config.yaml
hidden_size: 128
num_key_value_heads: 2
head_dim: 64
vocab_size: 8192
norm_place: "pre"
norm_eps: 1e-06
positions: "learned"
init_std_o: 0.0389
init_std_up: 0.0389
optimizer: "muon_variant"
max_grad_norm: 1.0
max_steps: 13154
Each number is 500 + 50 x the weight over its row's rms, rounded and kept within 0 to 999. Layers, rows and columns count from 0. Numbers have three digits each. The size before them is the row's rms in percent of the matrix's.

# down: layer 3 MLP down (transposed), 1024x128, rms 0.124, rows 307-359, columns 0-127
# up: layer 3 MLP up, 1024x128, rms 0.262, rows 308-359, columns 0-127
down307 102:592415539460472484464505494536530456444453434509513445444470642543460493572531510427558522474560572451524589494520556417482511495543513447523501519644473449438482496516501480432552504477432573513451489488534496535482489420538457622527455582465535491466509478530428497454520429522481562600514475608485457474487588452601514416500514498488472523545487536411473398499417538517494545523437
up308 109:543505433485453513457494504451468459517491488529457444579509512553454529525642492511413572560377580503544496522489440469468449459495421519504526503581427530442548532503472631362496457480488536467634487508536491550492608484556456449480449460563494540588514561527519379510573471478440465547583483495410481512521501518504498477529542422545501467542522454477553515403470509550489490470537
down308 103:466485503613522458474548456541494495495443510543499503488512582468567477439525464459619496444455483435574411529477586569482438428501562532535508479539547488547502612471512554432517505521478506504543460583451484420534578573512453473478491511605444513525441518393548490444534601493548542486525495410596485383351418460513521508497476488469567482527499468526494508497531399466543532476461
up309 094:463457505430418560515467494520472564475474329577584424557453434485516525498439471451588383516526541551565585518530497530445496541508530400453475487471529576577564479522592469462519494491550465542486424533551521496496513504563503496560553475584477546556548448427582462485503500389540492546497480519371555478469433428427560542536518497494461526514513443498508518509472516575452434472520
down309 096:423524461467539498468500484409464465599459565585485586516528502444409539513535412499420497488439581484550556477569495508449508573529546451522487543540518485429482485572465529584428496489472495463504508557469452511482507521437498616536492477431451411502516508515476545560530609555416476490476524517497516494552589514440516596469374491588546492477435575540404410510503545525527462472401
up310 101:448496505521500511473446533444459483533527436598502472694504470460477521483460546587560487514448489417518462484586557449544424440517600482441493521504463430531420543503498537461448493535492509515499494553449450405536490446505511383417532558433524634480513522541449425592440521604543527517537504466498514515499546537541505447578525476512466426543558496504538506451523517465391466460552
down310 113:550528487456605422472442486510481494596467551480567448459477545520468500433462466380511339452402548528536496514552535369505521532414524572512496434484466478523616413458541505452469452447454471642436521480521471512417583557535506504572475548560491521506487546536525522553555499500501488474482535489511519434463464530449493460461453542501493584560541509539498435568436501509537561558483
up311 083:436518489441467443451505452542448463507496523509395471594364515429484455514449562489472502514560510477507534510582503490493522410439514523478593450441564455453542465432554443553586518484543478588506530512484515616457540493517451530564525539563438575386498402460457539534589517514534557480544567464484588570480457478461464447505553597504511494464473485570492538552493519595488420424522
down311 077:560510384534508654576551420388445507490544553619494533435414500530552576581468503517521477482576504518504479548582490439563443477464517563597459483496544486507545493527481433572411518482496583403406474467409484425541515506460524520443503496483592564437528529482515458450431447467449483503494512471520491459532473515463431505463514483460593570519468507450503557476540531462492510566459
up312 106:560533444489424608456542524463548494448478473552482539391583560539471532533530511472535536432491623420427527554500457522436502536506497450522521530496439563529478534473502414497480511483477422449441543595534463480444555472496530538511488539504522486517542503533544466458373512531517483570446560562494547378431452580460585552522584457454420554525489460452422454376526491501448499568547
down312 107:431491567554481449495416516496454430499466538417507511558523547496487420551394486555472531473542401637544479475534497472549432369516556613441504495430444475445481481493508526538562531479470558499536418456534551466483535436586563463531500575487594506419554454530496473482646437453510548509455488450520463541525474529559510526498509543578563435557521536501555498444515427438474521527484
up313 090:524455578509540627520544382541488527483548523463476436529567449530463486460529627502555529542425475486593489475518554516469458556426515519444458533540492386470499437490436539506495426557520440545528558547499485504556577501505554407464499461466484520427555517487414453472508538423445477492523451497489408651503467518494486427522447538524512571569450464499478494404537499549523625517537
down313 087:583441474453470450444512381469579537417481474463486457552500537516405452491526571456503532525643457519523521537558580407528449454506472597490469428642513458496558471488492522526475525480441524480429504526488442461533520477477529449557484611495489424484507486448612464516419487507549499353541523494528522493440500502516534529518481490518450501583485592614470466453507503559537566508522
up314 084:481570570597490425537458435545472486416502397504486525483482541558450447493521558499509581513471508531500572459510532435513500476617455519495474525532560517473542386480482532449499547523548454475556536548531431531425458478551531490550561433530445502377583401489556510513585479509505621485528506511559515584494525546547501433521605494429544438511557471498484410530406496526491460428405
down314 082:515447522521474521478492426493590413553483534543548531538566480552540516411468302479503490455483545430525455529529504497432603418482556557544584480526463508498526567513525541490506477525534544595539452448467498516472507535438411548447437502489430485447533552514585505511463581440502401466512443515507442544545568450531474470423517459505443489527585455433592536534452497598461544525437
up315 089:440444494578530425569555536490429400607524400460536485479532514461490517443564498506439512500582445466489485484520490536529516473498546443548531500536372479561532504522502551421484506480416519472555488544542557553505627548381630507440418444461529542490517419488522497459491462519417478524438436424431484488517536515520471497547486567573496551530548508528468492530613571478497602516525
down315 074:419412548493488592593521533465590467531582540452498462445512579566513556494515509418494433526528542517523517555457592485509503524487453597477543552515464491476506472446546459470441494423535520483514452463481441532503403519451535506504605464464491551546502519481480353577425491513541441553583473436409478534494461426430522507476574584544490460457508446497547489559386621467461510489504
up316 093:472405485449469530539450503538461475409472495453580545567532498604503495486426549487431526583539547500622531499494523529475555524506445329443489593465484492514482452506479522501530521367431459543539426558509533543448485457501517553505528438507546528468588486507557503400550547558423508526573590565420490501494519428532495572506509602412462534489463528538532476514485556464449440511510
down316 098:569481484532539491405492532458461511511468603573528444480462489460442471495558365525514492490514541539493463498486492480523461525574521648531552462492482491502539439435594492486530477588569515551497555462440544503498551497517471607430556471490411437558526497460495471539454364531567466429525467518444462568481604430496440519531531503579431455433536493538497465424373514537556534523516
up317 113:462435538428444608484582488478517485561465443603497500529517450396475508484577473537575563536424526430546549554487497573507481494361483454488567504490465463555539460507495507385518471510458502533576450526475508479519575489504500467572493366470419517516545484469504401450570510523474485549551447502526442447503507493518587503478525513385564481483502494562463427578486465478437633541486
down317 117:538416470514421478527543437438548511519472459411457546424426415491582552410488588472474491424483487531481522523511476397490440538450620535606471468567431529582452437546509524512554565454570509480486506473440567456535530506558471551511478478466474538468589562409523448518487517405441462506574457431555511512575478550567510653526495492513508506527492552473551510476499541521421503481471
up318 110:520589543402477518465524532479503532430449523547615511468407552553491543475559518457404476515494406498482394463492428493491531420506594462482478567509513541531510509501519413499514559551427493491455526464426438520516516472519524491475562550560564522604525532576601580466496467582449373466486488489475601429480506512520522478500468477518426503449579468479566431572510447412407530508507
down318 106:486426467549633509508461594490531553525596525495497481537507475445452492490444442555524480418596541525429580550445591549548535502419442499488600442432512429487581454496385507589509483504522515481442454549441539536519569544525434514522465457444501599475484481503389536416506511507512503535564500518484431499495488476474463504550574480422576498461393519450433467481485476566528488592522
up319 109:585542499566556501523468415485555535516437571507491463481589544515411454524432540449640408480585494568549501502521537504504499596482469577507411475508489506545480528446528544516432468547529388519488561577507555515471451518464529520507554475461473554491516505557403506556497424546356456471488507528479487505508525481552565499521564530419551375517467476469437485390551438449521446527542
down319 110:488558586508473491486587548514463601548464554435419518550473470540469472440523438551587558524512517496501492488605519409490465431498535483603466526524523438443503523565528532492470522549443600468535377570560493504551500513570616522506473462474428437483496508529583419442421558490583446491515516429575517472510464514503516506433509454480547448522548393552412459508422493463448428484463
up320 116:499368536477470539530521525576534500540411448593563502438522370497492508456418602488547445504435482512534481514499453533475441589550547537548521550571508476418488510524527620479570418434409439484569455492479487487534612555468466519529475478517476650516435568467412495547533577484507505503506478540481396465459424457558460473467479540501494536477463447490529501488496492544479552436502
down320 103:518482516461478508543557640366452511502458504546506489519493507509484508456524520395586485513477529409429514489545558547529465558575616477551406481513534480434587459511623480469490513566416403427498452506540490652537464493578500474570496590558525525486462419481490474516481496446469501499484568494530533381456504528462426441453454427495560491521468498498468434497557473495522526520494
up321 097:506397488529491515463522532504582558475418543485593444518462523506514609508455526514511469381484469555541575514474493437492554502586508393530474419442483560409523473493543483499465512527523457520511538581479438474501396549448550513554480447547456457494492612505474533565417499484424618454426542588581533462480414464487544495520471564511488519494454492522374571490524453545574503459547
down321 094:627542504491434476519447519532505508463559518438487409531467459490510462422452449499400505619449532562478417460502480549509545529394527554489541453526517351516551484524490510566484485509489528539490518444481481527415496418498533496415635553511531506532561560518520509490589415483623476497576462445538494482562461516445450549539422563488457538497525525585536406441488520445499479539525
up322 106:512490502519460601619410467565473522528479459478534440466513478572413494520445496551520507490439554564511514489564477525533477423430443467526562485472489457541383523421482546548463461441441583449543475607432535547456516432588484582515501461469483505466460539502417470538505451448485466577456468632487591522499463516436541433562563551463518524564570481572448505393487533477444524540508
down322 097:560525400534441468348501513392576465513573514500470548518428494406491436483476442457513551530441503419472491539533562531452630511533503552479583529502468408506514443563528505460592481517479505523550423455501559470543491510487529424449512558406549563480554533572542535486453431525478499504564494398498479496569548519552519596430463536451580416530515544470483476435506558466494489558473
up323 105:549548453506567475385409479509540436473484514482531456544480547429436600492575459563569510525485470503513532553569476464502500486546552422429479466443508562560405604458592486518525508480445498490618484487503474527544483567570500411586535562435505506439415449524468425500402468514434454506445539461526513528518556422494553536426520534553494469448537487549471548467533443530486593478390
down323 094:523517480475486488538454507478503574626555424554530553490557491514476505488407474453421496471427588446564496479409568458507520541462429495531585545515585385528515427537506569466576510514528545518547460527580528527475528529577422487442504528549483538505486536581532502548411493442554482535409442481463488437512424530496462445557428528524406505399419509432442448426547497480519484587549
up324 094:501416481521540437513456533542481605482451529470516489555536400502527466512627504449432475497423546436469399485451509517536517414509543516495514472509558651454478486499552474525512498621487506476549556589482462493427536421423500464380459482483524516539503482517508480552455555545470460434527588584431457517490415495442507533537430488527477482510546481528542428551499530592574511625508
down324 088:540613410538433456494458559507546441476515546550588533531500418538504461611504502530506430532441517566505471517556488417537500478484529546499518499494536471514549483517464525441473462448455497561381442579555545543632553534440402500569468464440491559423423520347494468456482526470501480473489481500468503450488538508555532553538528590494600486499450502535493551494593402523444464436480
up325 101:443462486536435506500475602475504456449606472500482518515466542520404517474634460471467541441557418627532531452555497512537489512574541601487519483504422565501446526442483524456479512554537471383529543534478529538502413509525515588530390388534544485524434433477525493521413536476483408580498550492486424435551489578493522443433498533481548429571556510546554490480492490510564500464454
down325 102:584494573429527545483511492570503487578468492448462502445582517516531540483362503546499459523502564435530458469516488503476498467537563515450502584447536512571499498460567529501543499557483450601525495520518551591473506492510496500531454539442485556464569450444547459479541488447464508343415482546428527535480346448491442520573443557562386519554466559431454508517496405551559548447501
up326 100:491583473513552506457475574525421512489416463550411543533493541547365477485477531504545497468453485517426517490467480523485456425587478426559469368411419543539542451477535497521532444538560502469573475587618485461492426579454550502501571401488480535442509483497466482460505479456561544429495635549563489513508470494532509526474552437522519537490470422554595524568472529544464560572493
down326 094:433526449471575596515587475545497546539527452557466517538398408465483483501474544460504480529568471426520528629592494522607428536523466466475428524538520493500470564447513394528505473482477436623473515466492551549496489470495481478463460578473461489480458483473510502410513566461585574411448487465532486491476454470537566560524507545504548435554443458562537464371538449518538497415597
up327 094:553447434482419427530487516538508480584502625443462484421415478470557465503460504345541541404582433554494518425462475517503468435504476543504470545468540540460541506511465524491548470496510579462462550507494460531518488467475483650442511444481471461451522530473446471590481551546533468450493506553504542515550471568463495542534420537501548357496528493518532510644530400574503487487528
down327 090:529533502536461592557534561427447422564462502561561514526514492502606458525513415460401521445558531484516541481530496468554500471511527543483530470514452513413509491505548412589515486551509550517449567454477442486620490451437535501471507496553478465554445506465492456527393528391473434641496506476478442548543491489534447564455627424521454535465431488579530457453449496592534481409523
up328 110:570496578570404516519526500523553532632492417533538417454589396454482393482531465566484538591479407445521487544519558489506507558551525523540370467549423492446450623486508572517465537460480553549489371513504474472518511498480520452560528491544505484455461467493452415534583513498491471527573489554457503547512460417556476515479461503464618508440503531509444485489472452547457493555484
down328 112:594501411531497432543441526424476450474506464429512461501448428468470462523557512529442505459536575565552473500442464488569469450454448549558526457532540494475489511484497483466515566371465544421548462370536469518509436459473504509489562506548553494477508504551356542518518483501458599506563536591582513431454560531445487501457564582448609545522462507515593531531483558599468533428528
up329 105:419400575468503494511518445489517585542501495532494562524558494513522442406526504425427478505415430392478496543449578524465542538472567497429553478484517491404508535502575473558438390437458391550504537518475520503545503507501513544507482612516513539557573638598535504460476574539452497466465517541548458406527454489480467547521526474474482419532467581509425451535598485498533532446526
down329 096:582507458476470531488595466538534496506508577607496528457440437450589515573425448507564511433551547509447429494611512517422446516508494528666481487561497571541511509471462498421481563564511562488517554515533508535462465524552431465497446442553488440420590449356465457445539540405515470507480433499467553530599459488457499533466520538555482510477523480463513541517426473504525427445473
up330 108:498471441479412409541495544528468470463430462459449493433512493532451487526558446471468538476522426617502472442525459510478413540564521494534549594553484500505454443495481486383523513479477567510586597510501359457508492543512492483519431536477565497509531579580493517416500366578439437521540596431489495562470530560509533536518557546456575531562504490420545549577509451430534524560507
down330 107:489433499460570545570566569428478547522503547520506450439473552556486577462516428534578465472477467438549548401414505476568485583509556528531499525474458525516589462482487511442402560532507555365467524530527543514529494462561447530544523500521516362579443428605460436491451465444570540532479509470435534461559592526506454506455525405431534452477502476567513428526419505491478555524487
up331 105:506495464440512546499599569543603490559554409582520537580585581502531558463490509504441502405394470479439534495552495537539466547510443477483492484518500452430569524493455498568475487418518478411463561568491552519512448495497548518450428450526514520457483481504510464526525517514508481491459464536420501507461508432397494467410542539472542553630519405480617456424403558547515597475456
down331 091:422479434470522457577509478420526428506574475411538586544499589570494502535556428507535538455510456563450473481476484442549480541413521546539516605539482428560519425432514537469513473503524489456491505532519409460511375575577584540528476462504472537454470531476513518454457484409475477509617511519571531512616581471454466501447443456429508421448462444499526539502522517547532494559622
up332 108:527534613517588528466541423446434495468513452536509467481447518445399512478525503503508486364463452545471439458522543428512531473467549530549454508487448564545509570400509590580496588645555439477523526553547477530506455465435448421503523465418458482533567476458511525502471477530500643450424514561534555475485531475487592498527490532595466473557499523434490550449406552503520508472499
down332 105:437480468610584560513611495509481588477466491546515478524563474459561436469495463559392552519473461525453556476506500636469469557580489509417495515494526512466509472592479518434568474430521468527506464557620458511468501450425543485452520504460527578587447524558473451557552584521489506512423443510422475454548452425488554496407462416426551455475525541475476574462532504550520482463420
up333 117:434455527622526478440431486595534482592549541538519533554498570464449553538500493496518540484562415451576420509519459435472569444522500523638442470478509609457477490397565525540518454437454527453573518595517420536504495535470485473482557460545480594447483488531552426517424440523457528480438572447488530450488491476540508499488429604495473438468535567539490585469485421511480472528437
down333 119:488506469430465544481474400555520493568517490542463543467576467518568570516428514558565484524537546470618520553428485540486577506482596535519492482478543468491426484389529511516465442530511528400531470490512527540485417472478430495406465579592567536587505504589489509483521491453538411441466463547436498470470489452441404439524557516539427469545581496547360445442531513482477594513500
up334 099:530550497480567552513529501536554430467508626541473490526438611526502410381547431395493446491496551441493448616418476530448441504523634507531529477439536527584542569516528507513504548507512470522494574517519485534415513559474485484539575516540413484467504476459435425463529480530536565578513555463470429510475415507463421526473448563442527505409479465512465513531447400498527566535457
down334 087:519537536621519482457455499433403569473525584463536533518583443532484461523519537488503532538526437578472474564494463535488521496435527533436524514482456457419417474452468468451480529458520637453528439501455452511465503520577474484490508402567515495617432541426611620489567522512533495505514527527461394498540543490469527582444492513486500460481487468482462608528576571405406494513455
up335 102:505521609478578562555488571440479467535508521431550515547504496529396534473497450517479647508456543451555466434522489480508416475495504549570455546486534581545472572429450579537483359552528498414515615457499516497556489574457546423508474496532516467419413509514502559534506491591459533458496466458496442464563517475509551493552474483552491492362448533489573476442480538436476449461443
down335 103:426532448455447489390524466432495429432500464505498452484552642558499461529413493446436437514449544512481470546500525524509563422548594515606397464491505514504586452517479490479453485480482443611514484498493460542520450475544458439434505569521487437459536507484479548456501529609475462493556568565557517637473534503450453476526521520420461555595529481484494465510619539480546587492485
up336 096:454468468473522388493504445516619444592480462561610477462426443460497511485456515490484494527541484559525453521472463507439552432584483542456545484498440508533457510518484580412523534558530506466534451529507436499450600502403595440461455455532444543511495674466420433504569583432454517529574444560526476533544469567527475543438565560442528520488433533507491482562492500449455491552493
down336 095:455518478524434534537557453527493499520542424545648465407533427450537468462469457474569516538530535523480498534476481526455528504508493487477471543544569526442543449457556518449509466476427419445591528491451526533494485483520517393384436484446604583571548545527423606485522495455483464558531499495487511470575533552473468541535438468480535562449433568516539505449602486486510344560419
up337 097:532464437468539480495497489459597462485481456523539449499562429492548436505450443469512490427475441480470430498476503456605438462632552482499517492528394448525447475475517546511379486572461493451503416623408509456546464446554528460508531469442513445495438507569453529533506530634529589547519481593543461566569497511490519442473548454477538458521483482408493503480550491497534641453535
down337 085:483476398494495592499502476508463488497548491543488554423487488446508571498481497552418474450446466398421507483433526550428504435550495511422624464495478450617472508392441513485494617523477477446535458609471486518581522600563437506496491486488559426462547507525448512505504377550475580509520435511492517501533563515487498519414432501503607520515531590496563516504568533516543574467445
up338 114:393534510542503361502502543486563563412469470530497469544467478434488494508493541500542465497459530478388522506435574529484537507523461457469410477538563553441487523542589491510464576459554633475471554461490434500454480509502525507486516593559495541512581428586483512459525443483632581495498460482518428576543525538515503480426538532429527452561631494441489429480477452448434453569484
down338 107:536510480466548551562482534466530497524457558521472552510532471549580534570520359501547415429453490508464514394470462580460495558505408578448501493498482559478505558537503535450531528442377426627431463509490484380462550466504498462445507421488560555493462485526495513487506458436513413534464532548491568448438433447577538595412578529493510448511563560464506569516524497584540523517485
up339 123:468439488494446484501360534494581459464486464505540481494537553632411485470451567559534530501510470501446502511475564516488476518579456481461546469441535433607418507555556590617533471641422513396417535490539463518497511485523478530551448508510500556500483513560495471540496500480483433487491494534463474445578460564487465443552539492492415496591563526513490434518469431527416501584401
down339 120:481561535518433418438451552499588449554463526524443523498504495533519497485500579552467550444531484507588491574458499544533556485510490482446481532541511443529449501498507525484468433400504555494495453578519431447417406427442518527563449501443459491514437499628471465513569554514481528568573487409514435546463429542452441598444485505576573519526527513587498378454527444392495560559566
up340 108:492455491475518566484462494459512496523468551460600485447522484556442497490418565449514556533472457394535492504477445388538509507439413536590545576503555514570470473483436527373474482389501485536529531615555523508472504541572551501521537417476538460422490475513460527483544565485543540521491469500581496399563404552415456522490569581464579481506472432506505498499514372575498575484501
down340 109:439528532398568475582480526562588455460462501451467446513466473454513532432450417470544404488514507534436530465522455510526611560570560420483434506419492495564498511529466498660468543559505524506469516561462513498458560426527478493498566535393488548491531509528437476510444450464424471556522399546504522536514385480533538508469499525515470534413602542550453426520564605488532487521533
up341 101:472514450508519508447441617503376483480471518496597396474517468579476456529485462492589478534505515534484500478481509434547483509584506420451503474552434469660490430414482561530468588464474430531502507532497546517511559410455505540473532476472528599582535505442387487525560488468518491475447545576525507445598552404551481483476528412529476537507467552474508560453479487528455611504544
down341 107:507485518512486446575438425489542479458489459535438473501487561402442573475471527581492497468489442427524482554520486545464554474523445476512533460552430466471551565504500562553543473411493529573488481500443554598506500531548393552509368507438489486480519625527568566435534480516437542418502438454432495544476532466453498472522442639548524458497438541499620463418529490533544547506600
up342 095:565537509529565473388430543434456465510429329487507527554557481544470520481375522561460475586511489541575480501557563489512491457486514516505554472553473570500480549539527491541476588517399461518479542590483491507451448539506545358436484410584557448508439492583533561474532511460446489442536484485472517519524519579489543538618472571509428578502514512454514462446478467517509515440471
down342 082:520446481479459550509548443564468471452561541506439463440439480466474462502609459418527495400449496488464486591456453489546531534516486497474466551509493485572621520494501532527518440443544616384523485441547571457527550514561519586566490493451390555592435534481514429415488540580513556589542482536530400457519495441563527565425461428504518436438499496540471491468495526510522486599484
up343 097:468441488529448543425451518521562474439512493506571536525512440460559513460465449495561554468486472485553435461511540391377445449474543503476575533478488487438464566611516502504477511510473538470453545411610452469618563501618496444577485518513531578523475485533482494517502437562516509574422422369461513523523502508505552511430504543521554462524436472401395477500494415520574504551482
down343 093:466530426454569570554485450518518496481441474483469490481455526486538525469509498466524533527598487582528652505485502410621548475562517546520484550557550456486505415485534529563425524528505514509401487539418488524412477447447465522501511485409544495450483469412612579505469498461455411426573487446424554484570498553482506547463585492531566465393498461521476478578507561561477496418450
up344 099:578488557449402466468582434532483566496573527520471472500502443487520430451523465480524539549457506597478515415563575616533517554505532386584363523444520502482545452457549448498541535584491505466466505511548520511475486560518494481521490531450495486444404497407397435528434494475572522538544514504470452516505583491519637417444473509496590508487487565488572460475492497435485408521454
down344 112:438540437535505509480506527521526447533488570503544513507402551528431486596522494543503401448551424446516447576521550421543520488567450555531604511510438458504545488475515496482568410476461477575475368521503488505614546544477556496564546513559516386459579436515502450477474529529481495490482569533465587475441439483463417518472514626540470459447478401481456474549405548468570510519521
up345 102:531460482532531613455438565444381526537449513483556474556467434517491489588434510446527562449492530480561458512522485532444447473419587471521426520525532514457494505499472559542540457493505483507536443523490618579470480536477489479541491471452510519447520453588533511519428458492584465614442541484465510475594491611488477598431513530386566480463523490403580524376459505546477427503536
down345 104:575511461457520467510543459461511434611485501380522545534471523470422567451481442560548561404415462406382515444487520557444561567498498517562444528520512477545547451506535488515546494489553524490461446502581509543436502437512546537590422488535523486435555483498423503413449399498533617489498492580476523579518513585517470514571479394465452540556525515470535539567505477526439569474465
up346 100:391601485501510442444470464425571551471445513598569593458513507409466567454545546484515496538437526476500482469475570518448546505539569488414523538596466483532514475368460444460491482477470549518562529508537439497486507550561454532602503380567511515514465487504487504484451443427522380363473526518512525571441560532453478561498503456582578445558455510486507493504459550548496492546510
down346 103:587593532463479486468547506414501503596544520474412479531532569502491519523509524513507525568501448431492523539493501487513533443556532551506524469474521508466505517468539545453447573501509494547543452480478453514489441441477481513462396538575406433533497418568362545547525439491526615397590552488487438506446486459433540432545477499465429573557387503584613520424521520440536540481421
up347 109:508490504468438577421447527508519523434516495494510391450498454454462502436517543479487627552425461429493443493456548517483547461481528426539448452481479540481493563500496479467449431517482554593544515487574563481514545444466569465444626507517493586534430564570553611512539525572485457528537564455449516551539554554411538477511431473603500442379563474558519509412451508432482549516511
down347 105:464471447566596510472527491523504482652533499587516445499515442560502519495533469493609476516584427464544424498539501579494505450501465605420573506459522455588512453449510463501474553554512458520508568589499432452542546529455530485496472376567501500477419534440545482471505543452468500565474364598579484427433508443544500476458467456480521479467435490576445473522501515586463434525515
up348 100:505481458574448476408558435508633554449484511496564493564516511513448541457504424509550552517551491534510438502442567513560524539457521491557576574468495438525497401481516571565536515442519492589488539540496567421451499504463550431545554508543508466508581552492536519431479453521489536365472434597435496456504455531541457496366491454480524549575466498438386502563532432489446555443461
down348 095:543432493487491585556576477461463480485498486498491546506516457554558480454430478439560507448539501459393504506555445429571574519563591438450569483515559518444500533450523562502553468604614499501535482437444540495488564467528439567478519480508514438557547494445565482463499546395534415392504486512448441565498548482459440531513514463484524498495467532404466622419430616534423480466527
up349 096:495469517445473398535459472523517492485486481497451498504464481492523577596453538472538529419503462621468539522513454494630522487548396462567518523487389608564506505500520460468511452527523527488477463534523515446446531359447509590487407441488537544540401536508535441472461534536564600480492549555541420467575458480487442491458511491481580478570394542562525557489487461454413567515500
down349 095:580504471470495485435482550464591436456436442462361540471478476464435444450533540486494517491497521376486566418439517507499505493497527447556499482563476479473585516531505439544392492496467547477517454513585520476402480433499548495516492586443474525552576489537476432528565485544599537581448479516498491540476534594568565552503496470482484563485684559547469459459439431502462498533541
up350 097:487412460541588566568513455485505449419554451485519437552519594513567445464482556545505531482462530487550472493423481560434552460518560491443435564530469441503525537501416541460399501528535484460470523499520510558477564479538545552551528503513488569474535444612550500569495347542469455417439503484483417532449567531489368553451520437600532525521556456511540417511446557505482457558534
down350 096:445470501542464526494494537524452422498414572545494501506577502517541494447568583467537460436448558496475460474478501517503449520458515512524530520520606436409549501493383575467467451543462490435472617486487501475451583571467467586469559458574424566553466481492573482506480549483502463604527556491494529400503594574546403432488440525523587524426463523481351521524520534477497508481440
up351 084:475517513508535532448526515421524435557525540504469444547527499599514488424491462451506559440488544514519463517479517428537520513499409484591542391567524512492494526475436501605435509433462457569519560555466548384515490466495400478525440444506584483507471563534511574470491595586594539526472591531477497400540565472519521504514406525462485518377410565463599405477510470473517503474518
down351 087:440506533384498600432530609534526457501520571437442427543488530459456504553364524479515574483541535435514615521534375533556483454500532509545496416399554473496447462570504471469520481473501558566535458471427534509547484419555475549510458502491541448409501504532550478556508475573507530481499357486471533460495513451454536510555450559462562524578566528496515453434457483505494563549552
up352 096:457512560489464572447478494461453524497498446563510517563483573480482464464562443533444561459406464497493464534513600572501383522554593491431581535533569460488434503418623567527502440554475467535554405509488443571532568485444566483416458526446513504506514503491458501393494545479487486526527520480472501350585513530375544487487431556438489462491579514536523541482524552518537472515441
down352 101:538567432482482469532542514548492498578522515577498508411483415501423459518529472437582510543497552503480501443557454499432562524487511482524454548479510462338552504643467537445483537425491536500523548460430534424498494530464444533524499392511501522472449468507492598547522565495486472402440545480501609562401559426583475420536522538592495516505449476547513544494474448597511487459562
up353 085:528594494478481453539624582486507440413415454454559436497490497441482495418530507562447475558503534545545546478489608496466551486479461557491433425484546591457476542550470517541504486471461470595477596521515468516353500429498493451473570455549451602502537439487451524540415529469470505582495421513461525465538576598516564519473502577537482466467494432456502483529458488488497443490618
down353 076:540512494466638562498547514492462472439396453467607473423467478498526545541468507548529462496486555574515531486465471554485474596527484475484479458473550501475608490472534531490551386405477535512497545509583533483430411457477449575538474524440521524499467525467490404496432532447471474545536530484513506415523450611438515478419569633487504598467545421437507537481518503440583521469582
up354 103:497483483530467576420474478458636469471502434531504451484482546408576431517498578509546511552592505449597446411626539452482516490423417513453548490491521460509515531456456535471408516515529555547408436578561460505509508373502566517560500535460514516425542481419528459510528413468561520432541480495431486582522507512514523581516455518508426475485419552534500520536552495559432426527467
down354 101:524429531571541474555452502575504454546455566447576527547455496511442548410557420496509485545491371562487562515463463524456511505489573514471528484572552466494431456470556485527586466561465422459520552447583527542507510528435468447496598510401500434464477461584446519433534507570477513585519508493487476515420519511442543484504503461479372553518612421440554473506424532410570558499483
up355 099:529463522523510518478489563440486478456517541466541485514446555584552492539509494489544455530381468501475412542410606464444426449498427476497444477468579562451503467461446510526508559494564584480534562547540521454544512466464465498515511455517580581504419515417526453445423540451497535477491465595582479546589542599451549568460438444541507381477559488510565432464469460491602435567442
down355 099:477512454548538456536462462474511485523496481507510527512411476560494463491528481495521539548554558567610445434547465415553445526554611398504512564472497464598523420560517474521463430501453497411449457509443557529485491484473564482494532446602461445393498545441594499474456561515447464514546530447542468465461527399510462491530466581485507529489413431601435578480545631568490563516505
up356 091:550416502475423549471423492507516459473453606431494451504520459588435599458438526554550456470596479632426633510503441527521483492552457506504447558508507517435441439585568471406482459481532476514449466534587484467455516475562503459551493466525549488432391456507486455491536532504502498437495482489525547620471508526479578557483515500494458470416521521460439573532572481553566574535466
down356 095:545571445506475521480485513484487482460440488481561589499469542534473445547396482454469511606476461505534446433599500471518444487564484431473520557470492450462479427573473405499522470560480486607472530541429557627453525530437532505565474535407474568389488485504542487491503569529472497621583509449533514481526541510561465522492468514529477459557514580546485428353507553525507414412505
up357 098:466472438533469560528490505570445378499519554634501365526528461544410480508483529391484501516491517495409420588544501541573505441465512473469550447477600604506448491506532605527505430550549532526447491531506539563513502508490493500462510428568547530497524488495599500518485539527520412561501476472456474479500488515397501409475512470635475437445525486442470566464492513533401506551527
down357 093:560427476438550508416530516469553553490571489485454551552586430452485545476448437452547529481484486487508514502417562485379462494517484411500517518443461549535437553428462511626566552456518562439408543455477515491495460512550409463594525456499460534535535553583504608525473454470419522452496473542583480545581472500444496525428544493432541498478481526533565423463543437515627520551505
up358 089:453568478482480399475519585602518463449570454453564505479440552454496418537403534507513506510421496545557532483542468530497512512483526401481425439525465496398512506539389515505489508569546460450535463540515540522638510489564447490441567531508552540590489485480516517470519454510502466443464461561485584430504460437410543555412393548578503473539547541454553543548460519560585495516421
down358 072:439605515459509610636534479433489455535491497499538529558551517490608491460473428456469579462495515472489521522516531530516502511625458536481511458551475395525527517631482485572467499539534478442461502428522448523515550520502434463576484501504526474502505492531513452486455543444476539403429459451545398441516450636643482510530442478470494513506409473475490536542471424416457534525486
up359 105:498548525371533558518551480491607476501512450537599475532457547523516481369458385459510456566467453530608438474511519398464543505467556585425578528486502499435528485463492449447418475474590468560513512565482569499521432442480474539508485533529491518576589453527512445420479436475478541450572447437554595431476515524517566499458501538437434422449485506464499571549534515500551490498536
down359 119:469403590635447527445436505528523509572509498509392532631540560478507513514463585568530571566553445474422554502529551484477497445533473428587479538526482540499493547485481490544507517513465506440435389508522538484533479500456593506518478494541505498485477514562497500451527579536572495463424499553411466470537426525536524560535473381462521415579492490427552462520426442415415486455500